python train.py --d_model=64 --d_mlp=128 --norm="layernorm" --init="normal" --init_std_down=0.0147 --lr=0.0101 --decay_fraction=0.749 --batch_tokens=32768 --doc_mask=true
Each number is 128 + 32 x the weight over its row's rms, rounded and kept within 0 to 255. Layers, rows and columns count from 0. Numbers have three digits each. The size before them is the row's rms in percent of the matrix's.

# gate: layer 5 MLP gate, 128x64, rms 0.196, rows 65-127, columns 0-63
# up: layer 5 MLP up, 128x64, rms 0.196, rows 65-127, columns 0-63
# down: layer 5 MLP down (transposed), 128x64, rms 0.149, rows 65-127, columns 0-63
gate65 123:143138151137088143187123142084135147155162127143033121116160137088140134108169122123119102177119087175091171049116145107055172123139124109124114126119132128113080135126142208171074113100127111
up65 105:118145099134089172109137102129183127081103119092176097152148166140130151123184103122110142142081159193150093148147067114155127130145110157141088153143150074131162140205107115110152043175115093
down65 104:118129108174122108091097146130189145194104158118142115053096110105122114071157158084127144179178106168087097117098178090128108092193097128126108115095060164130138134131150097136123136147113184
gate66 116:112188155144145087139114151143139120118105161179097104095178111096115043179119118094109106094125204137122145161070139069126177162117099151126175140154161114124149108084078099117161146095107108
up66 093:137104141140111163143162106178151158168097114181125218166148085112115066086144101171118076184144092099156106103135155171117129138140159095089115145072113103142129160162121120152064107112165152
down66 097:119116171138148132046121072107146160186114163066130115124105136165097138130130133178145133165134113152139098090171140137098104164172128142105048116082097115131158167102066193080138139133127159
gate67 070:109200091128175161106106115138112102103183145142154140105196082103127128132085092135112130133159096171134026118112083142151128207120133123095085122148170155125103165137106161147083130140160130
up67 101:118104137134124144121140122130146083161140164107080145114129112068124097138099168100100128094134050087060163072140115136136097183115075111110139116173184123163138102161083179109140193141142183
down67 092:132161165170104133138197029138112109134111167138158186099117074102125155102104206146111132136142108127116117133138040107121153155159098113100131074092117112149109139148135154186154164133121136
gate68 098:116108077191117106132114137147142142113195140129121141103141203169113102126079106143075125142152135114069084140104163113175171111080133163148164170133161123053135148195115151113109134171142170
up68 100:162129199106171141166107116146172091094124128182059098088133106117112136137147119095101126114115097085101096197092121120118182126109134178122160120129146180141093064045114130129104145134089146
down68 096:178097175136165153146108086129110098084150134108131110115147114136150098096112083113161135154187137071097102106151059189129140127089068102126163115149130092135204095156099141110113067084092132
gate69 099:175112098188111173113123163177109097111143073085144158098117153130145153162117149132085129145135139051098179083133140092077168147145107193129123098150111133097148144114052181164139121151126091
up69 090:148154190155137151105138057142103178114121107132092076167050078066086164125140171111095156150162145151159152105149124108158130151162077137103165108151088093137116162079086123122089134112137154
down69 097:170069149111103170114095171145093157135148172164154133164157080127101164152093093190131160132169140133154189135158181124072114087145138124099115094169134092144143132082159163113126164135205124
gate70 113:103139113162130145190156135117146155084111150157131085165100113097106108113117093136117112186118118114121151139128145114066171069107187105179118032145144145141124105167170140151154164125175054
up70 115:185151084157155151054089115160186166103132118181134176131109127138150088134176142091103112187153114153144100147080120146103155081127156106126132183112178140121157095162133114154088077178141155
down70 108:084167086109132149180176108101112151135064111102124117203111149115111145125152118208146140162097048131179127132108155135130126120133125117181153154140109088147135114117095189181149134190161141
gate71 097:154106123100145169133136163181069140120161090098102106116127114134079095122075051173156091180124143147152100161145161068103149113184181136146101107137180101134151178132155105098083135099125096
up71 101:053134109062128147149135195149176096189125088103091150136134067146165172116153127150134111131144105109096140140093148136156169075125151130125077126128097099120087062128094143176089141168152096
down71 107:141164089161156128082167109076153158186072129118127137089125084105107129135109124139112127067124129111100154178107182117020143088168121200119114123081143106161143150133131103096129121083133123
gate72 087:103080116108148127138154128127153132139163125160065138102070137122204147136170140146127153173144136109139115136140063142119139139131077097104158187133137131161178182077209094075128109138174170
up72 094:126167110152049140139076123098150100117155082168174184147184191107120068102088132142135104116100067083094123167132148128129129124086114122146131109137124122135065097111116136137117156130118038
down72 094:140140074128136103119149164132136160107133097086122131109172109143134169163108117188061162154100099143152077147190064060181116127156104071131103126145084118116095162118143122118154086080094172
gate73 086:163136125110142122172173110137041098134159129115136194137100076198187119105106102144132134149108074157156082121164065135167154145171116126152089117109176126128175168138146074122144094114112142
up73 089:105190092125147144120180132120164160147161156115109182117137084158211093134098178056106139138112159096135093172081115131160084142153167102175102102138168140130138180190105130119133095131124148
down73 097:200078148131125144096114145138074171159163161185104075070124140161127153180139074141107113126084117128111145092123103094089197125164171177157128098122143094128121101116072081143139130116168139
gate74 105:169107118079118109119193125127162146150108079082118152123069157183145146054148113089080137179132154158150130150083127102147125169175110092147106156114136107104147165112082120143178068143173160
up74 092:148148105123119086109171135124165159075119166143124138110120138144119120155084124168155113152068198223160171168119131109106168137094074155122112087075173102150099168132128160145142152179088148
down74 084:100191094099108153094108121135092173182133083103102094138152082112173193164135108077123089147120138080135107109168117130115096081154156145094128119180147153181138115110127135176209164119124097
gate75 104:123146161201125133157103109095119156093102174108084128151187102112133131123109150151097137157180139078119164063140157094124183099130143104159163091142101120081126130105025140143082131109095099
up75 099:120138179073095194131127134112142090151114141064169132123107119105094152100056160097145102081147121157131143122167131174079118157205170119149095129111098108106097063124137140191155141139115163
down75 096:173129074102101114155103162116098091178141154055105132135091191098156167097110122163173116126134144158137160134180083163092188131164089091147111148093100124136118081170137143148163100167152174
gate76 106:134121106037119111183123125145143086121138116115114123097054111131210140141165112121091182106153119132152095102093118160151193141153121135113122129203144138118151153100130165135098046095134112
up76 097:095128111059137137124156115188113153156082069126082138120125110140157126175108061138155115148137148083060098108132138107140077194128126076125137169095140123173144146087130110204172153115147139
down76 106:163120096178107128089111127167091087117047089111097124125162136109156144114137113127102116184144146139122082114140149130122116134151133140097105131044147131176158104117125186117169213047141097
gate77 106:197100151081169101098150099077082130123146107088118156123098146112118146192156161068075125144138137183099114157106144071062162138092102124153095147124118090125124085092115190117113101131147160
up77 101:113112148147145080071154120171127155154101129141125087071087177116120125102181111091109105111179136182125120168143134144118151170123075128140150111188125053101158123151156131157066100068179133
down77 101:150162144159155188100126114125155159131144119124140123100072143125159077170117097087135090080057098122131140142150106050184164098091132087187134146177101105149105167156145108112131178097145088
gate78 098:158109102140110142103107131160140134134118167116091151109135105101151131102163095156161174107116108161108107070123165076147174158179166132135174156152099143071205164111089083075092111053118162
up78 098:178125128134208127158132103098129121123087180126149080122071140115131118183110122153131160116113083079127079086171148160101177119157126139159139116191107163130143128072200072111119121087162131
down78 109:127183056145102146114123166138102169083122155109084137165165114119158129142192118117110136186124149207171140065187112060097138108144159134157126102177134123091120161090112160149133130116155134
gate79 093:130135105124079086145088127093110155128141083029164203097100155108105138118147134192091128100090145199168130098130124086153121131169123142161110123128162140202118145113079161153131130111124099
up79 095:178106172161131099075154139107099143110069202135113154119165145118170116152168109142152192131106124098078079131150105110072087141110182134163121099115128164141138058089124166131116153103099178
down79 100:100128127121134165149081094148134129138146099057190195069193147118108149125134129177130139106134143165139139095113142126193096141174098156115140170087162145177167106141087134144175140061093130
gate80 125:174181121165164155200113179107100110141185176136155106082143137141126093196116108118107109095159087094114075161100097109172156122165152122144142123190139168114147114154142149167113080136077139
up80 121:115110175168132215082121142096092140122148176153098102117094150161179090185136086111121116145179151060131112171135138132098150116128145124147168080117112082116126154115174054134099085159141131
down80 117:155103117149073157160117092125135088197166106118101230146204114142151071158149142132176141114199095158114112118089113153148145082162141123111131098131153109115124137085148143154086162115143120
gate81 108:141146118120086144128142174090111153131151166161092132067117158132139098104180136154110145153086099118130045156128131163045111126049169114128134109107170158105170160139166136137084115167111185
up81 115:137135155150095127194063090083077105185143130096116162161148171085116172111201111131092113153114097085142125114144129184128176104065149161095161115118111144117142108144126198176118114113135125
down81 112:162111127144147184108163098113159120116112198112149085167132118106158140135130122186137125126111096120140057115138153107116099096185145166101070106055145164087160083065127140082178089139113142
gate82 098:133105106122147095175102182095097066141188114109134143073090107121073112057165150102143147135173093137160120168147143158146131138120124148122154127163137155121188159103122035113138137090176094
up82 105:150168121135085133167137110190129119136110109173150164092039113080104115113141151159105150076140112116131153131117136149049150119165174135148106136151147078070065101141170134100058108129150124
down82 104:067121127111158144122145155167168176146129131119130199102157145104095118097102081130124192172069177151194097091133133065137156133103132117183124138158152133173149101171104139075151142129113172
gate83 112:149158166104104129170177115090134124108078198136101083138129128115109108059129121125142140115123159177139083146091144163110155117140131139184148124194101108147234102145111103184092124093126151
up83 110:102101114131134195135135157098119145115060122095176153104144079135152135135135110125114112180169094084205115115158096090201193099130100131086083086130117146117162099168100121095094151160154111
down83 105:124133120131169186166141145180154175039136131123108110059120131061154149119138104130163102110157134110039142115093150136145070100078114148149120100120084135161105146129146136079176153141104135
gate84 096:081162146151105154135123108073126091082125155183131127108139178137098093100129128149107118191165162171077069103063131045074120094116137118166105159136138167160121108154158137138149131173159151
up84 093:112113127142151129150142138174131137140108185162099119118071108143143083207139057148126163139130121185145105114153123165115164148090131193135094090079114127123053125160137118047139123143133184
down84 093:113103113158089080141161170109079128154138154127097126057139146107105158128173180139122146089094154155116146114138104127107094140123110036133157090169099123115070095091121123110109205166073100
gate85 094:098134157141112097160120165142095082091147093198103151088064114208142123171085154126132134115166166108162119092086098109094076124169080106121116148124129130190141159199097122125144103143105124
up85 093:182117122129203119111157176091075162146144106113189137094099120126150129120174165153118134134193086088166152158175089113083099107131150105133121144129143122094133123077200099165130059112131147
down85 105:118139126198153128061117181130134113071168157167155144136120167183130103161195113084157149104126052117121179127182038113152132148123142124151104131147143112127165080146114149152132111128113146
gate86 093:169080085100127137145134071123235114117078127125094130113074083146156155190146074171114109185125107134154094168196129145144119108163155090154097138145145149093106109108110125125160109119134114
up86 104:131157103155096146179144090112159041096153151124164082147107137116086126057131096140156133146095147164113151146109104161185184124153122109153087149147111195151198124142077103127123128108089163
down86 106:149179131154118137125118099127090189101082212129082122150137156171118125068163157158152138112084119146156092105110187137109201160152116101110095126061112156098143117114056123110134150108151118
gate87 092:118074136116098077162128164161103103134133183153134102135161096117133121118103130047105131190127126159140058109123108100123158172078076146117120128148143118112153126177078163206166132134065130
up87 114:138115117144128085122133160099192128119075146131194133120148094046128098206122141144125179134110059118101154134140096115117118110135138182170064137089146131153157173161135145112133112092060112
down87 114:173089142167166109111097142132154173162114130090129116082089142154121134111071132142098142135127105111145046132097135189110115190151133135106132158116103114105177107088045106122076183183121097
gate88 082:098168163137153134082111117186161127137085140117076099122123132151131157175125082099110100143174198167080043130138124126131179154097104087136131152163102129115099100136058083143166127116130077
up88 101:099173172122124166129148133095145137133093124112033149088127107113189135138119155187113113119172113124143152082133145164100064198166171087063115091145105115140152099135189147108131146105140140
down88 102:126177214151137178132153161160147110142118079095071132100102147134172139152146178128119133142161148114115129123114087184168157130135128145135108122109145066128160162130090093120070070151211098
gate89 106:074149195122095157178104090079118127137128104109135066126077128135088111110122152105136124112073114163156169149141093194101169087106119115151086077160125166130126172119058129196147118132136131
up89 102:071102116102115133167099134150144112114147133101123157199143168119124104102156080208148129144169203181126144157128112120132162112087143114121088149102086101166167144129137050098155076102085123
down89 087:157176128152156128173139185157102107081167080116118140138191122127167114125114065131109137120142129099147154088149134051125063052116139190136148141152092118159113160134119201130136152102134154
gate90 102:152142177159138092186121158149132153100104128049101171143155159155156142118108131161142126143140115110127129170058046054131132142128122120147128144136036147168150087187090134139137103121126132
up90 101:078172165083161128122086149111090151145165135094052191161167183160121149096138119150115125128094122132107149111142132123085108135078162125143198081120091087196068124140154097120134157149120120
down90 097:128162143100076135136158098147135186146119150155112098136108147107126093170101094132182128143106125135075081166085165139119111125135076165159128114098057102180115114134114109135112108151206032
gate91 084:084090146139090144136061133049100100147179114110133166167089172105137130139116104059054133125120095117168101072109131154123152176158157135130076106142121119162131102177112086088128114139170131
up91 099:153128110141132130175151154109081110163175089151146121193165097116132098122156109093064177167117149066138217124110144123130089127084083113131180113102123175125093088107163136134132150193126108
down91 105:102190200125152105122126107119178100124134094123141175113140144099079123137111184166129135104150154118133161131072178085119150079132126163126125161117129057083181131101092128081069156140150187
gate92 065:113096118115137107119131164118151123146149180079096132147081079130094104065112072108205113149110163105127148111086096124185083158075118144139096119128071147035133142074128132122149158115146133
up92 091:139111175084138091111134123134125143084108042069129109130133121127058115088112078156104120134172104116103085119159152150121101134182148167141132121169104106068101123076178195093149125137121077
down92 087:108183119176081207128118136144146180120148138150104170102117080149088153160140121120128152124137160104208192086133147166082160142080153111173135084157091109103150117144096148144129097096176150
gate93 096:199118127150120058175145127130110092148137098122100163107147089096117109126096108055136118180171169106064108181129122163121174078112184118128135162128157173095154123172099144171134159134158156
up93 111:190102099143144110129100138150136101076133094115118160130121091112114142153069182092141164126085111103129080121099150126120143111118145147113130074119108090116149007157124163157221123107131122
down93 109:162180112172164138139151168148141159124148103142084172124078158145149105104092106129075136120078160142145135101091147133093189128122110147098166086100166150152161091133100142157157213168189085
gate94 084:081093070085102156111120136120158164149077128129089106122134088117113142169107135079075099140135159122114089148115147068149103153102092123134153098128077140137187081197090108154186121195143147
up94 089:092162116140121112105091128108141078104132130143115207080136156208165126138115223138117107111116149116143131170158127048124127107133118178107127129113127082164111132142052148160158088145090129
down94 091:143127131106106114141128126177077092203194130179162124106161136128100121043162068115134135197130144129143163158117193160105164168108156134125169122132115170106104081148085116127138129098159112
gate95 094:150110072091124092147179181195103184123101087159100153165149091131135099140175140102106077160134077090129072145145156077144099155092127148157166106137148175182129094140134107135150092085132142
up95 128:181150061101098116159185136135113118155151077166090106191068177119101151115153132117096075112124166084120102138158143102167075130122138132194160120110158136152069106153152159158149095138164118
down95 105:151156144168128156113151184133079138175112110134138119071101065164195141092099116108161135129159176126194126117153096139117139169144079118125050137081146143173109152096179125117144135153077094
gate96 080:144114156065100104139176080113139080135142124114111121097118103108113124138178158118127063139122155118114139160107164077106096188157120089074183193124075166100100103150110056139134098080116105
up96 086:122181137133109150145139084140121153154099134187147073181148167134150097115159177195150118150169111116150114150173201068124136117117109129141144055131101181142134123121066143195141138090126125
down96 084:130112137184158116129166182106171116136144119141112138176098145113089086129104120134091170112114076156146084097114137194135148089110132114181047103165124041133107116130138174104124089166080108
gate97 080:132172053137093165069120135145119173106171078098106108122143111086207094140145106052164102143089185105134096116111086147173130121158145156131151175128094148141124154169131112141086113090130144
up97 098:140143114132157104149177163140061165173143139083093115130106095140144145060085124140106188182123127173117164091106187130106126201147153156079111162121100179129115161096141110152143103157074115
down97 097:133151133156167108170115160140131078163104146123175098140129146183082125099131131218085142140138099158162121195134153135076189145088131107087099100143149087130085084138137118159187142183111120
gate98 116:150101157170081115147168138137169085121088153121181138054088095162133104105117137108169121136212077112135117140105143112160115062150129110170161100172157143075161070149135118152161147110159143
up98 111:155123131142161159125130105165173134097161055165073151173149128118141141101195106162147083144136142087103138121062145164140148133145141109051108171107100090152149195124120154166107143093168083
down98 099:126146143066135126120130126111172161217171179136091159099103134167114137113166156065116121092129160188115117117117162111153138185164050148150192146080137149126101159132161099138130139085137128
gate99 122:232143139117174118146150125138123157112104129173151119127095099141093114164130097117183128101115169146129060145105145132061122169153103110155116158191154110124101151141118139172131192058152088
up99 102:147129117133113137144120121114129136174119140103102059119086087113111191116134155087064116102062168072070174086140163098184130150133093142125165201142152149187120121109134179113122131141086141
down99 105:130147111118136107115161131138163144114077117136107081092151120144158126120140128144184120071119143156138062190091098196187129131115144081138132143145086111163120066166087121198155091177153078
gate100 110:168069118153145137141142167202140161084109099145120108111109102162092136144151122164119146136172130096045153131158117070092103113150218097182158129101150127102125101140159095149132191118116107
up100 102:170077121169138126124113092135154171087120139128142115146155096174160092090119127151189098141186109183149125079095125138096115145165098069165105094115089131190099102132157082072129149160119189
down100 112:202131120109142105102099074162171133089067200069155147142077115100141118138190098138132157142158125112093109083117098165140143162152122088131114103084081158172097096111126177110114135176119144
gate101 081:116127121126147109151149144110154118077180108173030132090109136133151123122071082114136152119108191149101154176131132175089156105135130166135144136129101114094156196151152125175128037099129104
up101 083:149148148156137107155127046162148124144069158078072120159040071107182165132077162104112134119102147067161108127139122105144065124099146143168101135131137112130175132079136124158127118109132157
down101 087:128078105140144127114178148086170062023110093156120134172146154120125098158164140157135144081137112132060198140103101182139141152123116134090132118184094107088155147115149123148128100106125165
gate102 095:123107146110141108118138216131189092136090179123051116095148103085158179114143159142085084097137090134163111112176109110090143138123175174114157115160140110138175133096125143190074136163124138
up102 109:146088116088094147097126142138099148124122168057166145086105134148161109125150110170126132143127146123171140152150118194060125091112169090132133152101107134120147066137191085104125030080106135
down102 101:096112109109132199121117081133173113089144166177133112092200142160121149083154131150108096165121087156190156129131104176169112144147132176064173154117130195077130125094114081147151125148140128
gate103 110:190074137105119125146107093124091144153100115089159094165087128128078157158204107123129083178136142165107089142134149134127219148106146162114101082116140125070120167102146113181137114085159154
up103 097:121073081169093120079070097143142141160110132129141157092102179143103167098077174089104150168184137134133147116111210128105103124169125134148157167178096080138100124138103104108144092177169121
down103 091:196138090119148061108106179086111146132120112148106135172161159127164122105165118155080123100132110120159105064127173091085124115115114122148118161215115065120144111105178106137062083143124114
gate104 099:081110121166067092134130109172172143158075119126157168162130142171141109146107199093075094159183097119132103171133142143119141144105112101157077150172122100148114152116117131131197159205097112
up104 100:140085125155117126117109065137157135110134172197136126103111115130106137133182087081155122157148173120046131189082128100160121124122145123170154114104148095132153109130116045053163116138159169
down104 099:085140138097111156172141142165119127127123095148113069100189093059160131173138112061134109196073193094183143075130152132108155095166106110130179091104119144151120105110105148148108114146117099
gate105 099:106140132139102106138068113122127120123161144125058167147120087126085164104164125111078128192108134172130053177106116101119095123076128205164153141123202143158099113106098096126127130127177087
up105 087:086093108141077183117156136142204112144102129130179157134085127116153084084142150112126185199158163090160169096172131084109134135148180135134169100125119116137157182152169104117124164127153180
down105 097:120113115142112150165140175158114091168147119110107150144075115116180095085161110205078158096176049064113130128137123123115084155140130116075114107082069106100069144100143148128137119155167133
gate106 079:080119084152091150119152185155143175126172098161101133085127042091122161142132082129114151145145157173085124198161121164120111164178123126155112099129180076087154110115140114132134132147127062
up106 094:146127130145161165146101141120073131168181139138163164125116128150106135032045082067061106112134135121119191136093131115162157148128103185122127084130123130102121150158142150141087167103162157
down106 100:160190206142162130133147163087148137142162139159102144137130149129135083114080096160142086164106064125150096163090127117133140170062132105140115130148129108145121158129188150087173194064097149
gate107 101:133093163176103152172187148116173056108129144138108149064113130120174084152150102148114136118183151091136088137112151091116108138136125099075191143129122079127134203134136125102118112211103129
up107 105:128111090169103137162185153077125068093137091115075160082105163169143111118172131148111161100117084061144211123168112157082145150162140082132099148095129132118126155116125174106122114181100154
down107 093:132120150154125133193162119157127063123110107178164147132150187132172131104118144113149096123126114051116109140056086100118067113126146151092159117131112115062168164078131138175060156138142137
gate108 122:189095150196082118139115144119197131086100124130075134111121138122155112150176154078107095139144140126085147144107140081054139149146165138144150121126083054129101073136100166162095116177102109
up108 110:100167120123111114162141128139132137137139135121074089144169111104113095113147148150091114122147162070124170067096182120116168024085130153100180110077060113160125110115113109183088143137143164
down108 104:078091157177134113117089188106169077108143125199127135105151156135112093160143147069117151120113136076069129139151161120110169163146111146166170118172100076150134145154094117110074184116130179
gate109 085:154133141129080100118100118150082122085139135131146125127166183151160152137150129155048057113121062097093109149135117111106128219137148125102137073111145127117135176074160187097124161120079141
up109 089:176177091133095106167147171128146124176103159124122112164121164138124150132132095147169223124144092160092113109139067094119126163150114154166143148153119090120136180055122109171076112114063117
down109 094:145167184039121166144160169133173092157110122048131120123159136142120175134146106157124120087131139159063140086118068125108125136090088109100155147199119117132125157128135112165091180133099157
gate110 126:049132115116153116160132173134108132120168097117131096140154080061141090136100112141132115152123110150167119141113101106073183081141186147165105102129129105142171185170185120109173136194186128
up110 102:120114076086115119119132075135134105094118104158100209192136165117137152166134149103129118122093136043115125100094108087155131168179127138136147135088132149047166114182098102116128121131162190
down110 094:183167179159137075112140098128168178154136184188099137124124121155114069136119122107081142093137151117094164111138174168120167134084136165150093153178178137092130081130108104125065082115086130
gate111 093:112109145163069105145184138186188088116120143159093152124109120147084178098149083170097108217154153136093102159110134111139146158162120073163145172101145113157117086158115124081086106156118131
up111 094:140150098127156081138125101133130175141159132154128104132195121154144077156123134164161144115113061119110112157112075142091176120176129126190109145067161029137092144088080147096106119107144154
down111 091:125135119141116135110099179135106105074132127113146123160063178138184111126104186132167142091109121146130130156148129129141124136115118141111085152255091185135103116129168165139102098163143092
gate112 087:096141158066118135158166140096183153131097122190123156117202142104077105163185130106125113096123156138123085157178143070112114166157107121107079129086146100178135144159080079097136097123169115
up112 078:133157138151121121107165103162135176137149112082108140154132097092143070097131109163168104158089117135158105119136169195226115148088150178127140148068089151103087161142120138151095140172067157
down112 085:156103105150152133152077139100127063167101120130137122174140147161145173141152147170124081074170130087113104142132143112047150125131127057122083125191152113186187134112103125115140140115187084
gate113 079:109118108082153116111157105120084094142132108141078185105136145198071054094127094137118136129151156117128086150096135098110156149144188084163154142113133040089109114151142070096147140094164112
up113 100:192158138118119072102156175174106113105058119159137109137158110106112171146137113194160075118117137119104119153145150205140146119074122145100123110090105173181108122140109175155174166079108102
down113 107:153166157190163139121164187142127156145095118086126131140145125085136189174128164140136119132171118127086116055172138028099117105157084134120131133182110128072158123138159094120096151169132124
gate114 126:174127158154106193146138140129108086142172148057107137097093140122085160128134099129127056162150093202113136189137109096089120128112158148103117109119161129042173132115100132103187136155120112
up114 106:151164167105097161146139155190113133088079070105099154105104097129124220147120140112072158182114148113110169122156094118127159159127096140107130131158131097128091060131160182158130058133150120
down114 107:097135081127149092063112139079161107130150141148148153106167130160150151114118115135124104148159114104146132141139117160061089155157060111108077184135126095085185051101138068160111088156163155
gate115 100:207136109153092183141145123118171098152120066135120137149088108112186134101157182176113100137079140146175136104085144129145134140192127106113122136119122113078187146190135134152117062076146143
up115 091:061147092097112160097108163122143135139081139145146130101115112094169152168132141153111126110137093137116103051207120125093085067164167094147144090113120190110107095174194141117118096090099117
down115 092:107118134050140112118147088150106124089135114101140154107218091136130138159146112108132070165127135085124097131097112150180084109172136138122117085108157115136168087131168178110172181051089125
gate116 074:120129143120100094136143129193124145126092107157190098153126099128140143161109127155106192146099134194095112116122051155101103118162139058132099127146192134159099151086155093185095106129194151
up116 084:184144176121099106133073121121200142146115148111173111198078147153160150142166154137156152096152093086179135174117090108103126123115153137202189167112117127117143086079109158154104096124142103
down116 097:146130118096132116146128094142149149106120161146170146096085131117164156068155106123196136229136106182124112113119160123188092140167163145040144173126129123144124133117119195137164119128073121
gate117 125:100132124111072160125175102092131131107165121168067136117106077114079127111144148099106116218150130222137134147120137095110073120099115173132137130172159105116155098143127091123156130175186086
up117 104:169186169141215176147125083156093124107156124097105085124103137150140106183120072144102150104165136184154095115082122139134148106175103118136150070122113113142193088071143149122114114094158142
down117 109:133112112154148171117132175154127161063104123225134143128081132176126112123131147163074121067139119094083129109152085071128129106125112145150175120167156167104175151110103177146112096161070147
gate118 109:091205118147105174209102054101134107133163165104158106122085149100134100135113139092114114139112111124124088139176148138109121178114155065193145134150140117125126123203127179135124131183099123
up118 099:076143123089149111133152113196125131143177135137196170119104096162146143155188128080073152123134160094120103171140125077094148139139096166107190134112162167073130125080126097083148102145093174
down118 103:091142114129106148104144123113103115132158182181168115126105136108197144119188130108120125133121131089146095170146115131105125140101150105177133154155204170126074099148142101147092020059155127
gate119 107:127087085154099091159139160108175145167143138108109184143151144140125118133106141102095127048139145106115082142125200135135147118141148054120197104197092123150152135097116089123161146123095054
up119 115:099124177121132119122120070175143180148142150105121069180151131090160117107125098210122140133130137144077157074065179111099169138103183163155090101146136187160094118150101152112088139116135136
down119 098:103135105110124112113123122125157129134115139180178159133116126133074053195115170099186134125101180146113085128082096141108183121133141145154125138160116169088147111140030149198140129162103150
gate120 083:122117119096156125113071139086114122163135197083144131108122103080107105111106122115155101229144175141147153185159155101119148091074116164135122111147098159121197188110133088129162107103167129
up120 082:121149134141113113109156163127080147097141140203122141061098117162102113164064137144120101146118157151113124127098136095143065107182106092121094135088102147204098144208140105120099072178132139
down120 095:127149098107151191139098121142137120157087140135111174169197114175114076078140080151129083088139110111131102137109114075130093128129085089130135111172156124047139107197137097111114120128051130
gate121 108:082080171153112182113149085114136136113135146164122153089115115137154139179170165162084118086165154141145150118074156093155075172140099114108145111191143031084146110161107162109120134105100147
up121 094:119097187165125109165136087147091134157108183122079065105119115127170135159161208142165134129159115106164082076110151146124111133154130132197130076115088088138097112141071137095082110125125087
down121 107:180065115146103147153159106119146162145120182201114108085085151106153136115132135124050163129096175129111127108147158088161125162175144169149145082140188104083120113120094173108062114120128102
gate122 082:176070172133170064147077119109114107091086129123090099114153089157190094159132156118166122143131155163142134114079149123061114144103163127152126146138088141162143094081137131169119087057081101
up122 102:100180141147125155162104102079098093095127139155109100102149192101136119139114164090065119140129162187092125182132172115143142206098136157112160132175148105055169129102146145098147135177089110
down122 100:071141123109148147141116095101126111149131145131130045127108137078112131151115140164073124163143164173098159113133156097136154167114145128115115114124131119076201202134110197154150133193052105
gate123 095:151096147125172057128135158162132130163119164119125072140137123109113142177174185105130081134098130170096106090093144101081142133097150064110126120085124156129205120141162080120207141145149164
up123 081:087071109049127141132150143113114110141179200119093106153094101117124189148174122123163162177148130143177167093082118157051082152128133132132104104130141073174119117112160097115101143110101116
down123 091:168153086126104169177160086113148117129086155157088146168107164118146107164119098116088129139112068172126075116057124049145129109086079146180142091076147157139112125155140104158076141155142125
gate124 117:075155157165088130171189131179105160090147135215085108104128127159112117116162106115073097142160098131096130186099127144150107105080171135145150108078177094116144110135089104178139084135100123
up124 105:150092158098115138133128052142127126127147141153102088199112179132147103099143107167095123163075118158080123090154131149125132156155175133117154110111153088111151145054160148055127146126214158
down124 102:084166164078155062153121179147167147168057148111136131110167117106168084158123202091128126143112157162094151134093096130138152159077187125139148118152088144085123108098144156140143094188125135
gate125 084:129124130129152098137118089109122109077159133066149161122154157131094082192115135150163125123169135173115149103094154141055152046097157093172120103096072091083149087107082126145118085154147163
up125 103:096217110119206106095161084105101173081140178118099090144130112042139096156059127120070126122137093094170097105155135100129117139158149168131122096134118166122133131129157159096117135147139128
down125 094:108107151127142136107147157131192128148080188188058133128140119112128182079131112116116178133146100083129056113140099063130079103160130163128128188105177152119102133146131129142131105126202100
gate126 104:123135108141103093107125123111145060100136220120123073208166114141082053113099102120146149176129102119163142138125164136059126086088155123169143131127096137123173113134122123161187152123142156
up126 105:121083132100162113100136162145094119062107127147118071176148106101129097110151083154180057136096113147151103158128114095163100122092142167104160137122101165119156140163134095101181224074125124
down126 094:102094130169112117128042144127137104089193152191163135148119145110132124074116125120166099168126095137137089146169115100129127193078105160074102128060141099094161150132128122192153127090163112
gate127 110:148101111123159026097138137170150108111112110107142156123130119103120068160102080144136065121127136135161100142082131062047150135168123135133151141167182145089160117154105137158109106078169095
up127 108:118163127109114159169106151129115078181157132046157088118078179124173124119095163179092134110148126078146147101123167175114109196113142115111141131102092174179129155112067139091125093164115154
down127 106:144157122115122137099172164127135111184117145091139155154077136104111121091123108108165189154113140151136126181050145167124130147139087126123068135064122150150112180212119158122193123123179094